Each number is 500 + 25 x the weight over its row's rms, rounded and kept within 0 to 999. Layers, rows and columns count from 0. Numbers have three digits each. The size before them is the row's rms in percent of the matrix's.

# up: layer 2 MLP up, 384x128, rms 0.277, rows 64-163, columns 64-127
# down: layer 2 MLP down (transposed), 384x128, rms 0.333, rows 64-163, columns 64-127
up64 107:460500484488508500523493460557476549528501456536469496490489506486515515516542531469469498463488513512503498471491493537512516534500497493498527461446495509487462506517539491488486533530499524
down64 102:481491509506480471515499504513479523508530493515480545512475475497494489481553488526511528491483491522499519461506542507530507517535523489485496478485520460487472495546490467466496453513508481
up65 097:498453487477487442520516507488487523516495498512508501492554493476512473506473480559522512520513511501534503532480477518463511494486481488479547506493515486467509493492476514520479462485527476
down65 101:497531496478525508491497502468517493446504484477443476510496527474498539483491523508475538538491493477510472522504459510521493473505510508489495464492533504511509495493479448484496476511443487
up66 101:448507504474492493522494525525502508555518490440489473480528516489526523510526467459457503493543499476546525513469527482452511534501480514479525508501477501475469474525489506536492533498539503
down66 097:513493514495494515475496525469503501487480485552503506492498472484466502468494507479531489506481530526500544496504499478528522500533553497522500475581505490514519494497527464474439479479484506
up67 088:452474470463473490496522507488565527480486520526512520540486493520528504524524501446537504523507520482509518510481490490476485473462475506500516523502482498506515508484496463528508539519496512
down67 093:499482518511492509525470518483478460507514505506527471501534500511469493463489492540466472516518526472483475508513519467489511489521459472467507527496501521522544488504490462561478492554470484
up68 118:477514501473508527514524516530515527465503450487483503501477506519506542539452476510494507450502517525536484474464507480480496535507531454543521532506501479498518521485514474466512466502517459
down68 118:477494469450514503528463565461509533474497512501466533497503479513499503515500522495490534501500482497512527508499465495529470505464490503504505521494489523502477500508505490529527507517495536
up69 105:495512496489492492480487528515478534492495474536503516538508523498466538523504512513508505453541469506518536451505525559485517516531518458503489490481476554508484524489476535524522525516511465
down69 103:479442523477490455493486505516492530480519501494498515496515518488486533497489523509509462495521511463518475464493497516481535451493503512473462549539475461535551501501501520507504499515521525
up70 098:489484487491471475512496546443533467478510527492498468515485513453500500509500473500516508542495489556488516461492505522535548530489506530530514522512505463501520534511505492484508500539506527
down70 095:458531490504500491539493510472506462523535494506479507531509522517471471536481459484475513530502509511496433460527535522540497501494505496453460490499462495488530548543504460487475517483493532
up71 091:489524501462485521462476519483499472510501480511502440535499499459516514511517509489510515512478459521495480467484477510506473506520456494508498494504471535517495510498488502514521535501484478
down71 099:506502528487535512489527501504517521468501488500480522515458507520496515523462503490470485477431501491487519467500511509503522508460474478508535518525527540519483492448539480495495493520509501
up72 101:495466471518477474481506518441483541530500464485455457519517494527509520506513530517519524528482493523480506511521498521431496473534489485487491498539469474549472517485540495546487535462527480
down72 101:505465530465500493508540486469458536531524465509470475450508549501494499513487503511505551501521436505521510494523547505496485471497499554501510532497564503530484531500524501515466538466480503
up73 103:476503533484460521511474478493497477523488538513491496514461526503502485462551537535533510493474495545468519497500497504492516500473521481512497481549498488508510509473532481460501509505515454
down73 103:521538502513483491497473483536496485496523521498457468490463542488525495486541472541501551476463512489493523493510497488483441513511490493533489493502489501485482502470478457512490460500531499
up74 100:521541482553453503512526501502520529488444476513509485512463493474457513486476515449463462534525506535517499543472507528534509496512459522514530519499499481515488549512500531475511478486443497
down74 099:493487489486499497516547498513507487484494505499505559492492531424481483471516518461470493466509518542487492537513492498543501473497464500427528529463515476460503498527526490478458498506503484
up75 099:544491492521457526446447501481477496513517519489489461503524518479486512527524500521511472515522499487502531525507499463521528513494461467462529499488525466517497475473502518483513441485546493
down75 105:462500465501507529500536502484455477506467515496517477507530526498482510484478461516470454497519523453550525526471473472500519520554526494523503498471470539490566466465501505512504512472520505
up76 094:536495512537477571468492499500472535511512527468437482509501473500480488522495538496510502463500528493496508509539500519475512506539493491470459523554486533458510483501503496492527511469502481
down76 088:537538524488491459519483526476474549464482495514537487526492521529496491493497488484482465492469518505479529534516532497561535513509534508546504513462504506544493518478498440494469476531498488
up77 090:511478511492511486487521493471496516502486523504454549469536474464518519505469533491495510497516495520514491522479490541507500472527484470499522510451506479556497483531459443515544522514487503
down77 090:524515474510520511548466524539493469515499472496502441490488524510458518496512441533481467458550494474472468485517505523496492487510508483509535474515497525486522487513519506528475537541524513
up78 097:470482521507508535506563496480499463482483489532471543453510527478501529464490513512488500528496494477456522462490524519511546528488507534489479488495484481504502499533522512499513539520493490
down78 103:541435472472466514506471504492460506516455535511476514498528499463507449546541538530501501473479503499487523503504508500487506530485490483539486568504483516499492511487527488531461505480522481
up79 110:499502497475498494518481465532522480498470523455503511487502491506502511493476493515518530524492553535530476490461514494526559486494481484505514506486531467490493518488513531486527495528476496
down79 130:504508446438512535473465451504544508493476542496492484484487487535478498460479535503540515545482482501531507463474535489492530496478495482467483509476529511476504521506486472513492510515498495
up80 102:498512529512472479467495497493533506517495489511520506498485481529502495466501475478420500544514519490457543443483470512484508546499505506547525507490487498520528483494524533478496515478507517
down80 088:526523497500505504498485507474509505513494515482485533561474526497510530534512527516516479500466468514490453540478507451467515494474511508438459496476479492508486524473531478489527560507509492
up81 096:512525517458494478461467532502527547506515506537540495517520479492508532500514481454472507478523472523491481507487528468510537508493484522470540492473492491534495464457497472501509505544547526
down81 091:473480521523511509494547553526514527518453500487508478497492514534473484512520500510537527515514448491508520496478473467500486547504515498464484476491477494519544467508501491514481509478478559
up82 096:520507485508470481508497471486518496499492493488485508448522484482468488497476547484466493511493457453530528540530529470471524481522499494495535538485470511481510450519499473484489474489456517
down82 098:515505504496487477488478506530535522480449507518486487501511502490516502475495521498518491506493509538525474477527470541506570484515544500468499457528505486476457502500542515482469506451495466
up83 097:508443474484518489500511528465498484454507515523536518489494490471488489532475506500468498505520516535547514496489502518476482492536556512507540498528475496510526546492469533509484508520496474
down83 093:465474528482490464443534461450526525532518510488477503516479487506516512475477505516509513527501475509512522493505462567502515547517509477516488490466516509501503510536513484469513457463511543
up84 097:532549518479497526480503490455501471520503508505491529488512507468472477539559537514515503491498503512522468471478492528494524524518486514506510527482446462553474471522497492482539464520526496
down84 101:480508508484563502470528508543499495510498524513494505482469491482517523477535523461534477523493526491515519505474526532486556460514490484475508445513477508455486536527495495481461480483486540
up85 103:502537496537451496466515471534485522512494471423461508499451479502516529482517496490513479528521498503488508519521465544475518515515484481483501499476475510511484488500523511460513518465539526
down85 111:520477518487518489506522464508517500487499504562502489502521505512470498440470502543469496478419496503508558489475536493508480553542510492532463492502519511525459519517507511499483525480501537
up86 099:506521552515508514416475467479484460538459479497477516490471495484528526454473551475525507529485498476461524487501500522502505515498484508508454508479489500514502482483537495499472469518493492
down86 106:484505474543508521494489535526505529505526518484480482502515492468513470481484540545442475480461521490480514532477499465514540488491519509525536478512486458470484520492490489481519510513515469
up87 088:448492496521491495528509497471508468492446504514535491474516531486507561475518492478515473494509504474466547471471459477531509462512486492479467524501502505519577505510517496511461512509546481
down87 090:541512509518489493490486524534484495487502581524535499484495486476469513506487510505482505522445511546498464522507472511501470513518516514506553508454513475553509503485455454514546509503471539
up88 103:526462505509466478505491458523534508469514467525502541514483498533506522501509524527465461503449515508477550485544509495480539555519488474534465498475481516520475546488514531495497511479549486
down88 117:463503490482487489559511507508484530452457521534529474518522541507535482483461497497514498489439497437477520491501502490504495504503544525484475475485472467525529532507547520449503475486482480
up89 089:493514493476503506507516480469537497497501480517492487493513534521548553477496529500511479473482517480476439463515509526493509550491511504502511489516502521488501479511498453536513470443488525
down89 083:554492512495517514526492541494475472461536531526519517488478486446474495508480468480469431519503484464537499502481524505519481511473512463504522548489498527552499481490500487503519483494488488
up90 099:495489532520529493495515481472512482523546476504504496486487465576482486481537490476509473467527499479517519468538473497479468516513521497498506507507480528513498528493532481528548495481511479
down90 088:509487491487524492517498478495507492479486515510514482503508510501500511506442523488494493527460494479506533528488517513494469523470455479504512542490521517490558427520467512516459468554440528
up91 106:500505518499526476471501486475499482519492505505524512472525471524526500504539433544471477545514516541485502475486532494507491495502475480518543530467457494512501538506514529482541493518535483
down91 103:449479442498521516494510490465503514508500561476506523490495489484494488502492483527538481480499521496520508492468475489466540512511512517495512485538496507505484515523518580486504510471519543
up92 093:474457480499448510489530488522522485507503514455473495479450504483512509504486482489492444447546498499483495490522485488503482525518501506501526516520489535526484497550497536480533507490504496
down92 094:481532511480509485487499514507478495440500492532528524492521490537497476475471524514488533525526477477507509518504528505513537479492515520478443492535533490515528458485486492494473516527487404
up93 105:519533499468517486532499525451486544473531493493449510492493472513488483518484510521499519506508452499542483493486506433519502485530529474480489500498493516504522487476513480494505458502530512
down93 095:501499483519522523481491496529509481467504540543478495442514501494528535481517510473490470489513494478536483505506455511523547513469490484484526492492488521453498528469495510492495469500443479
up94 098:508531521498494495498502497511514488555448551535536547535526485479478501490494521482446482474461525547465489530484490525486518467495486482486469510495516546518509505482518505523502490495517505
down94 095:488438457524477528481517491472476521488474530494496504519511516514502439532447553473498473494513472496502499480488499461498523444516527523462534522492500532504525509515514490498503465491474475
up95 109:505526450503490503492456497508531518554511519485527544520512503466474495463521503488500483476488473507485480511512457440496489513485519498519506513515483539480508569491454483515525519541535518
down95 107:512483513511527445475508535506480473517498467487477512506534478518471486480518458451482497483545458467518567453513523492485523481496474480505536455494544520480552508529505506510522524510496531
up96 092:510482535520488472463476463492504540515495503496505474478511449457447503534472537466500429520510457505528510521544515531499492466512516493501490526499501496512509483519502537525533500513463463
down96 095:496542490495468527500520520512486471489520482491480514487503494499505483522531436508511517513519521464508508499475502489504502545491472490490438480485498499556512506508483515515505499523498527
up97 093:490507529528459475479543479468529490486464499493487476461533499460523517490531565483483473535521512536462479469531480490506510539496513515504493486475526518504473481499503534463490462504502457
down97 101:501493539502490508493465449498514522508531522502492512462510527512502530536500487456505566566492495507466513490511507524508486513498489461478522535496524481484487519464495489534535466511488432
up98 099:497468477547518476506515528480502502517495467528498509455499478474520495487519519482506528467507512517477483457458518476502460550482534492482508567529512528505546509489525517502444492562477492
down98 099:488471503460508452467538476510478496481512511508516517497486533501511488515488457448493518507513517538520519516513523526451478475527464490499497517501510498466504470476521493511481466524542536
up99 096:510504547487454514510490526511468505501501525503502495521474469515496488522512534498547424487513510460483532466511537504484518502475492470472472558546563486487523500487508505511529508520496484
down99 091:532508462471524516488534474460508531499463523480512469488545491517497507466509547485501520525519456522482538524494496492529461487496500538485510462525455495537487449505525502475485489482501522
up100 106:487492497496488568513499522490516512484537550473514525518518506526523511471464512498498538469533514477485446545501513483497511497471486497494497525469506518507500511497506463542506555571493486
down100 109:480453461505514492498523486492506462478513487506493491507470489532466484525501504504495453519505487509485458477514484480474505541483531511520492484514480514499522476509476546475493486541495468
up101 092:488494501515492495515541474473482499478478536508456519519514470503539541509481482533494513498509481486492506475525520544548516465478510453486513529530493456450492509527539465484485483461510509
down101 090:506474509527496505489453527524548521506491484491519522538531524485473474506519515496517510544541514471494466489464507518462491521457470522548498502529445528524509500517494515508536503477475491
up102 094:527518488525522509500491516534514487530516508519541519479484532503480522497467547479480517497454521479496540470479506546536500492486510504463495508526484453483545526506483510509467493531529478
down102 095:508507498480499512495522519515526494508543500530527477513507518525490474513532473500523500508474494454496456485472510487491494534456442484512473506478533487515499487421462530513490481460502454
up103 095:531500473490489525488521508493477513455499471490481507485490537457565502560468515491474509547542507507490523524496455511455494487540513476468501505490476512494486493550508513545523470489478503
down103 098:520485498522536509505453493524492496491510515545479534492530531505470489496534492461518523506489481501494505480502509484501501552493479438524468506474513513509531501449519486448516529461505555
up104 110:512499482489522499528507501455504506490534497489463452527541502468486518498485501504492498494487509525485508497520502481535461522478490478467567508511487486489500492546534527479536490463490511
down104 111:516498506473512528543519505501466512505499570490466472505541481489460465499520508530494487466526536502479476515497497478511496478470525487501514482502487470481496492478534529511544526498493528
up105 105:495477546491480525467497507473501495506522509538499467540480499503483437466511499489498503514491526527451526491517551466455500511509498509475499504499486460484496495469516483530478539497483502
down105 101:500500491533502540476538469528489455493529554524535507470487506524522501505514476506515525541496483514503485511561521506485490483509509513505536471503480474469520485476485446536512491518495509
up106 102:476487484492501466501487487522516482503496538481486516505466526478493505498518516523514458494513513554502508512497475554472536502454525515515498495505518481460520468531563507495546500483479528
down106 108:514513470508499486503509520511503478491558543479505487505491528455494501538497466503481492513492465464483520457490478517531479491458558544475550519463517495535484489518467490494513473506467535
up107 100:512525510526436476457467522495490528487464510506469544499512491458474488517485497486506500494506513463466468520545522525557522503451505528466525445530501457496511503525512479497573467458495448
down107 098:516536500454441470480490515508499512476478482457482487556510469487488469498444533514481517492511486497525477555553506485527488449519545533572480477476526483511497522492518463505518514498512500
up108 093:510512512460515463565497486489512488470488475509451508471490481500503472517485540511476493483514473498516501536490498509503505470449499496513497538470531521475513530466490480486519520546496521
down108 092:504530527497503474485478494485494461509471535532484523518550536487500490476501454461498516528482505520478493494525462545504537495483454510461503461512450512498493508497537485524480455508510524
up109 098:496540493500510512450500491490508437471543488449488534484530537479524513544525498541506546526501519497475552491525505447465487510536525479515496477529478505482502549519500485489488481513512523
down109 087:510488425500539496484517529508510515503491475503496494488491476472515500483501555444513442459486478476516519472503475509504493512460489500541540505505490511481514454523514490505548526499544459
up110 093:467488472486482536500531495519486510491506493471474481497522498538496543505507506518540537460509512492486503534447552494472446501500498513442516444510517526484484521501497545493520459539477476
down110 099:490531497494567464474514465510484500507487500485491533471500523518490514529456507523437498492494490490481510481516472486478538462500488517474485455478515500501513482489496486486450520470515446
up111 097:523500511510525516549482506512483520471529498558502486458514466488503479473503507498474514446491503475507501478475484505470488550504549487541477497484513515509527510519494527524470536515495552
down111 083:503518526489533522496500512521508489485495506466469503529528524515489506486475534497477505535510483515480516507475502508525491498471442506505559490557490491496475510519517517478545505473503525
up112 111:511474477484505483485457500526544498503536514512527479525540494522511514521483520487468512502487489476448499482505454500510507468556517478521493510508500559504541503466504488521441506458439476
down112 113:501546480512496515502503506531525552434513509493513460526460495504478486532510514518539484492459477492521535536505446521517499517485478504496537471491480494517496517528543496464535496485484499
up113 099:500514508514495477489499478485529526534523510529492520493479438480502514455511508468496501522516467475466512512539538492509504489572480467508431502529484521502517461502503528478504481521496496
down113 096:441517497530478500441530501534505511502527506504513480530479522499519525506451487509476541479463470512504524510493503511486495466517534508491502490505525491513503506503450535486493485484566484
up114 099:479448499466527483487470529511494536490526503487496532508526494502505521463492484475512472524474519492483503500475524479551472512481516527526502539483493519565542492495528506497474503529483507
down114 090:497522463457508533493526475523503483493492506492486479523504502468527486516517497495466512469521522506552510509499471509494485474481498494475495478484457472443498495508452456504507504557518538
up115 100:509508496551486555454484540475494495520491509516501499473500528457508517550529528542519536471510462456500476488482455541467482479531476503488490527499482487521492519517509520515502516464500496
down115 108:500491509468475482504490547472493505509483530464445513491487511491474486489478520530521500507517462534501496495467508478513510478502495484475465549496552506534543527494506519539463511485467465
up116 097:518428504505508526532518493477528520494510510508462490520507463477536536523466522494523481512472544550488454504485501504497483486494515532460494516459525547507483505506499429544493515511512485
down116 101:510505521492489564497512493566512472509536525541490506479511554541502517479515475468521489502507488490467539482516552509480499479485462490454527477542484468463496494526546515508523482515481488
up117 091:550503509513540483483514531500519535499513486495492505511462469487464536544483492438471478502504514504487472462509519471543475527539511488538455525490499472516472471451497515495500459490548481
down117 093:484497520449509528542489457512544516520514512523475509469484516464484490509537477511495532522502491487474525488477518529506499551504509560462523496491494488504451477535479500508501497499493511
up118 096:472462549523496528475502485540490512485536545476489490505552494483521490537560500495491502490455480516504516517522485487474511480502487475467513490483474510544488518540482568467537499464486533
down118 084:479496471494552513531491486435516517519487483532530491500484537543488488472508511491496492506514488508490468461483525511484525532495519507511539518497497509537498502527551480522475505546510441
up119 098:537441497505504538478461487500514490486506493492473482510504481495545467530536496495456515486490492525473513504466487522528478524467506510492508479500510507546533532435500526463502488512478528
down119 091:460492462496538498473513486497473506498484554481515484469434480501508508521518488513530503499460484533501475479471495471538492476548509536549462503520496482514503516487490470510508473502492525
up120 108:492482485505476483495481446565508464446479537510469506486467485514536496480507512448474473501505500513481503467522468475491496442502508460484558532489473499481467495519562515510512500518505530
down120 098:521506422455488515507516532480463449487491523476500493444511506464484488483458500461520542501495505519513505500505513492523505476509492519530443495524486513505496527486489505507494495514504500
up121 100:497528516487496534532499425481498525461526487522530522485521465474526498570500492481499492507498475502476498502502419472526534521485517483522476481506532546466516559510449470524517493509481474
down121 094:468494508476510538522478504515500501460504522471483523503487534500502562523537515482519468568498491511547491481520531513482503511444521508508557493513468498464527488513445464509452500509492477
up122 097:498460513512487520497474524488482501448473480540508485504502476462524516518491512463485447509477527537504495548509552463484511502511487500525532539514529469527491510487514487502471516530473521
down122 083:483492502510505539483468478517529469555484483485488506490527528545506497532502488524505510495536487425484496449467500492490531513482437494505492468552454491484508508489489495561508538494506499
up123 092:499533520514538474471508508500546534506467521453535460491487472485487489482475532518526486476488502512471503475498547513517487471477519480509474491550490568507510449512503467475459541486486474
down123 096:522488498502440527461517509512512504471509476526537474507512473516446464489477478504525538523472515450494493514537494498514485506478444483492479479496466479537529465502509500517515508492492546
up124 099:500490490478495514498484496510504485472456474519561500495501538461485497513440520458461488467503497509508471526519528484451493481522485467488512493523510511524547530553523524513516494537524487
down124 097:500533515481519536569549538548474507502502500511520463491483503479506506476511512504519459508527524512444509495534521502497496489508534478472474460509491492481498472470469482494497503460493489
up125 103:494506482519489521497515488480493470513477505464484525485486477503503492516523504511525466555454484499455466546495493472539516472570503469501482522509490503508525514495453501497481558514485518
down125 101:521516541503499512495487502492488506466516499444481486492465518510494544506519448461458507481522526542489483494526512526469534490499527478509493453491524505473506486509467519481509490483515514
up126 088:480520535495487509511496499507532527516501499564511529503484533534475492507533475501446540508518509488488568513488475480444513465548506474509505507442518522488500478478514513509535471491500525
down126 095:524531513477531571530535509505489484525466540493513517493506519496499500507519499504524515510526496513489473492490510460504512489480513497496478467489493490485493474466504532475497544495514498
up127 098:544462501505489490458482531480516453517496524488544491517510461447509489531458493517549520496479504498494449507539501514532480455518482537497520512497464457477483520500506507499499527510494465
down127 100:519530510517501569486481512505498549475521512516501480498506480530532488475542433507472527513483528493418523490488493496493510548488493503485515502516504513493502478517544480516500507488522559
up128 089:495502487535526458486489537544509459541499547518498475526537487479504471471496449502468464504508501498478503531524463490506513529499468518467537476500521490498481522479519517502524523532564498
down128 098:520497525492531552526488480554481510510449500505485480461470449496462509478514511481518513527496487514516489506493501512476514530536501473512487500515533473502503481522459558466450496465477472
up129 102:477552523475477510501483495469486450479483513525508499515460509491485466512492499521502474497516532516522497464471491512514533538463472498491502506496462501529465525525485491491497514504499506
down129 096:486519476517529490502511457484503499520484537469514498537539500515541458510521492467496495499507452511482451453527500521495508537477515493523526471515459514483479481478487510471514481517527547
up130 096:502483471486559525502512499511499530493533537498479533536455544517507486511497491552464511534484548506492490499481519507475525493490509499505431534504488485492526473498477512518517516526519481
down130 090:503491498498475484501500534466563525502514511492481498540507473495488523521490487549543455483515498479490484489467489458499512543512537497512476476493487481493454516473527488531553503494479549
up131 089:497526536532530501502471502535528494499533481481525485502517508485484493520496503499508528512505545505501482517551501495491522509565531539506512517462468482484479521448496468509486528505465524
down131 093:507457498496529513452489459467521487498485544535455518500476518476510559446492494491499487479474449486472506480499483505505489487508450508529491527510500514507464518491511487503508477528509492
up132 108:524520511470440483487517553471492503534508490501481473486561482479515492480496518552473491496508471535488538507518524476516552486500513482491490491494509500508470486484454463517517487548538501
down132 116:496493476524480503484513452512490491508498509524542496464517497503520489518533529550514514506495491525512484522517484478517499511515463498520492495471520497447482502532528524493480489493504518
up133 182:487477502492519469477504507490503517444494527507488471558500484491498524526508515500517485514478505527478502500505508503478480448490550490458505490536456519512456505467510525483486562495507500
down133 158:493515500487489502470525506487493471524497516522485509496482507490528538532469500498532500518467471509463498494495518526482535466465513548454532460521496526541502515480537496484507524493495461
up134 104:522499490519463513525477528490521482503485539496519486497542482487461482481513517575503510537517460492497521509498476497488463462501528515485452499472494532506519508516501500492461504470465477
down134 104:516550500494443481493461499525501493493503473506483526481482496456494506495491472487472520523506514522485498495522513483499528512471515455489500491500501537534474503497504515454491519522500527
up135 095:488527520435504491507505500506515445461500538499490451509460478533519518499509489532481560524494482490508501493488530518491508491480483444541472472487489530514507498530538528487491558534487506
down135 086:500486515495502526517472556510487504504487522485496502481520497477510496461511489526478460503514483513513520527498479479546522507510505532475574533474531510425500477497473432521496447495495498
up136 094:478540491513536521510512473501509534498458474457441518489510524511514502498599539517504511549513491504489497487498494498513470512486474497492515496500527473455513493488517481480493540537521492
down136 098:496444522502481498472529497489486507430501469490497501476501474485499497494500521476470496509531505527555474483550459510532510496440531553536502507455468479551485529495486534503493450519499483
up137 098:522495524554502485516485478498491519477519538479500523502488498463493518516468483495505538485515525533434515490452534538549505511481484491492483518501480511474501452444527494492516515493488503
down137 096:504503521495487460503541492500551506479519513464497523501484495501471535511471510482466489440531517538492503495512506500493493447536503550497466472470496484542493522524490496469502488490495488
up138 099:513489483489483510478491498497534507510528506495475513491474455483508525517504486501492505477459493538519481532462534469483510495501497477428498486483495477525473493508462478502566458521510489
down138 107:484523541540482481529529497518515479474515497459528508507492462515479491481503486462509535529498520511510473519516475483518484464571464510467506509530528512448537501521466506459514499504460482
up139 096:472523533475501538484501489521485525482485487464527516501508502494514516498486522474467464475485528485551497460519497459527518471520461509511493517511435479476506530513523485440504488548528527
down139 088:523508534512472503501535497510468460495537491511495503495529485506522502491488480500476530502523491529484520507532474502523438514466504491498522477503534515561469500488475483523506476481462472
up140 103:453493496470480482484527556532512486500501513474468467530468468493503482518500500521508501523482546527515518478520522527482463521512525480494544477518502489519526542541497490507497474511530481
down140 094:468461490504504504467500496500485488501486532524492522512519528549487495546497559491493502468478480519510489522472458505515512533523496535476475504445501505486518558470534500511483537477450492
up141 105:489483510471504464455515502493520454520529505510526490537488476494471486487477485533518463506481517473525541485536539481572547507512505501491472528457495518484526471493533493537482546512500520
down141 098:537497502533557504496516481490513465511512444479480486527483525536452540493468464487536485498493525438494504548497494529510512552483492466535515507506529524450554513492485493503472494512497473
up142 103:489525488457476484473517532472484505529562477493519525478551537501513515529505482495517472463468512515512509451533492515533497447515484455476515491504528461505469501514476521495486497478519494
down142 107:495490460533490511482544522481520510479510461555494525448451500528499496449498482506525492505520549525462509516518515456510493433444486459463554482511522479508488473536493514514489532532517470
up143 105:497499481509468499498502504512508523537520481455466460494492497496491539534534518512532479501501475527506542549544485482500492540492506502504483443500524485451479480548548477481492509438467538
down143 104:471460509495527556498495478501475559520545524464528532487485483490498491541478501444519535468513445516521519501524481530498476490474507487496541515493506491461511529513493501510448500497462481
up144 106:521520485501520486480504539477527462495507492566555486528497477496497512464498530489561493550488491556510530461476541501491469471457489492481497521502477502442486536516503515462502537516480465
down144 114:508501465491512471466514514523532484556485487512461521518486466487496496470463496472541502511524474522545530510483544482481528504484455530499521499510500558535460488473477544473495502473472508
up145 102:515487519501463521492490485478528514514511575498481490483506555496514485531503510511502535507453502510455457500465487515487571475494500500470515492525483580489516513464471508496510507489516556
down145 103:458495517526456505485530484500530532472478547502493521501471485495488497508455542492493519482495562520519525478476498497479518527500466507454513533482499505519516506465450515492475506496505511
up146 101:517521513485519490488462444522522501506491497525493488486480516472529500535517501536520527482497532527509550536452503508509492473549498540507480444511522499479502476479466467504481512480536470
down146 100:520507565550459544488481454523528496504514504533478488496527501494499473492487491519501499559517519476501478505522494531548478544488481508498543523510536508517497538475474499494481488474480458
up147 092:482459488507486494531501521506523460550473558470504463540525482488488472475489493488490484528453534487454496543503510525486506472495473537460484489511466507509481493519482540512506532514519486
down147 095:506495469505522500502526454507498507502486516471534556483502481495517520516466480464503473440482481509540506485522462509502535479469518528551489555534474497481513512509485536469516486499492519
up148 114:518532474498493485528443499512557495492530450500508523530507551499528524503493506499518450523528513484471443535494457490484529501491537496540518500468495495513491553490508483433514539515525500
down148 106:461515457478470517546480493506524495525511502530511549505506498504495483528467508484498527516510498500504479464417476482491543489522485509542516506505551489528420542505464471479505500510479526
up149 097:483513515485537519502511497508527521501539477453462478476529458479479484498461524534491467551493509479528494492518502503492474510519490499523512498453545495495529522540503517470489455473505541
down149 102:510494512539498485469484477500513511503435438511487540498455508528469470531477515502521477533509492492503497503508530514534481518486528504500490483537474530493528504552501518501491536512505547
up150 088:508523440438493515509463496489542495489495504523502517504464514484495492475493514528541517451509515509484484524508487501479494521450489539537503519497482493510509521525474518494506501453476527
down150 096:503503478495484504498487514478481530516573477459486507542525505487502480510483453507508499548527504535474521494560520513507483500495534532470501537527506517520481484477524461510471485501530465
up151 104:480544459455544528514496513488498489513488496530457500530527471513551491461544480529455493490506505495518511493528501476467506521476483499470479463517512497475509526522506532480505507514506490
down151 103:528516518501508465525530521483525528467533526448531486540480495504480488517467507504476477484499530479498506492475524491473486466475474519509521505532529504487516515505515511478552533492467509
up152 098:527491546496503485474523427471536511510527507487552486504533500483528433481523490468488518515516535535516469504488502488488465515533517505529552524462487513487527516520484483493507511516531536
down152 104:505486529529458506534519526506492553495487480509545548526492500445511491522512520485517488502450505465506482495491488474530507451485475498470465506487509496497469507504564541439477553529476503
up153 112:544501464492448497499500517472457483486486511515528504528459498523481498523506488478524508518546472532496470504498547507495516435480486489466521490459465543517515496515530504454482540496543521
down153 123:501494517498429474526494521511483487492515507499501511533496474481510547534519485504551475497509492515505540538460504508483501479498503514451532439476520495491484494509526535466505498475508471
up154 110:435522518509538504498499497494476505523482537519477524533553480464501485516498529505503498506474507519512487501515477538515495484506479512478473507463498493501490533533481496486499436450507460
down154 105:520466494479484497493505523544496493515533484437467523486460469474508501506449525562488470498520522475510528510466490518469496505522500504489518515503529519512482532480512539510510479494499496
up155 089:542484495450475491514496468485529510575495441516517524522500479480488514510530505507483506486486492512514519507489485455507494507530513473498504523529487508532509543487511487561499543533480509
down155 089:501553521488490473528487542508489531507501490513478517410465526473488490476531523504450502507536498487523495512495465488510535490472474501491501511498504466523517526437487492507563519506491503
up156 092:466444517471523506494489486516490494481489494491497490542536494495467532507447519450496512461496516505519499547495520523494501523507533469477466492503457500467520496490488475498505485562505484
down156 093:476505507493514506485493534491472497508441496543505498493467503448515524484525477513498511496403532523466520512530505479496488501523477521549475490514497498500495521507512487534440482453503516
up157 118:495514506478478540514532520491511500515510481493453481545503487506523488495490539523477473506511519485456523441558503472509491493515441494468547482488481511507522484480473492470559537524525529
down157 117:506527484447523468549498548497445492513478508497458491509501487485456483499515471474513505513517460508484498511504492530515505490532505463500505502481469518467470481476482489509507493478491546
up158 099:504492525499501470486553503484525463488548479539487517444514475476521476516525517483498474499522452492499472525518492513504495541527534450454549486528485518485536500514483470524509494487525460
down158 101:440485539535558542489528493475469497506479534506490484534474495522489552503458495514533504437515478506477458525484493499508486531541511500525458498489500465524530552472485504495508500478514445
up159 090:525527479483506529507453522484537519505496518512510526497475492500504535508516466497522528508509511537509508448505521519509501517458497501461457464476515512525537545509518483479496455514474537
down159 087:481483493522506486487461510482531491501473532511504495525542523465515520492507479469462480509528495473460443505488474542487510473490478466486392492520491471522478494500521517544458529516476527
up160 097:486468508508543573502566524488519484503497509464499499481527481468507463452456492484519507485487498481533507495468462503495509545549493486491496480483490516533527518522502479489537520478481495
down160 092:492505499443484460478532492479551479500531528510495499503490492492463508510481526481513523490500527508525550500524565519487554482554474451523491479504476513477523497538481470524511537470538553
up161 098:517492504478508505492529461509508488460482536501508496522538450497503463464485491501476494505535478478511485561537500482491525481499552475463495507447509519476475506492520516513526512525485508
down161 105:413497554505480451443482497480488530489484476522476497521521506531488521521503521482528504486476537469504507519505455538489480507460511513546457524545492480495523476503465527499486508514510494
up162 102:513468486513537464550516539518505514480527471516510526507508468494477511540500481478536505520521465497486515531408531489492506488507519483511508482471506512499498503459526459498442517526494484
down162 083:510505494459446503471525474489517515475465519468466508488457536501540495502441509508474505555508552482524523510524515493494515478474485516536529511494491515452495498546489523504552504527476527
up163 107:527491495458474559489492507499500524518484551507524513451479453485535475479503509505471461479491497533471505477486488483465534526524530531516501478537493504497501499469479506485494480517486528
down163 115:464508478477491488522528496453491493510473518425471521503468488543522521514487501478476466485502543521471521444467525487513527515556533511525492487530507519521495541510500491518523508507529483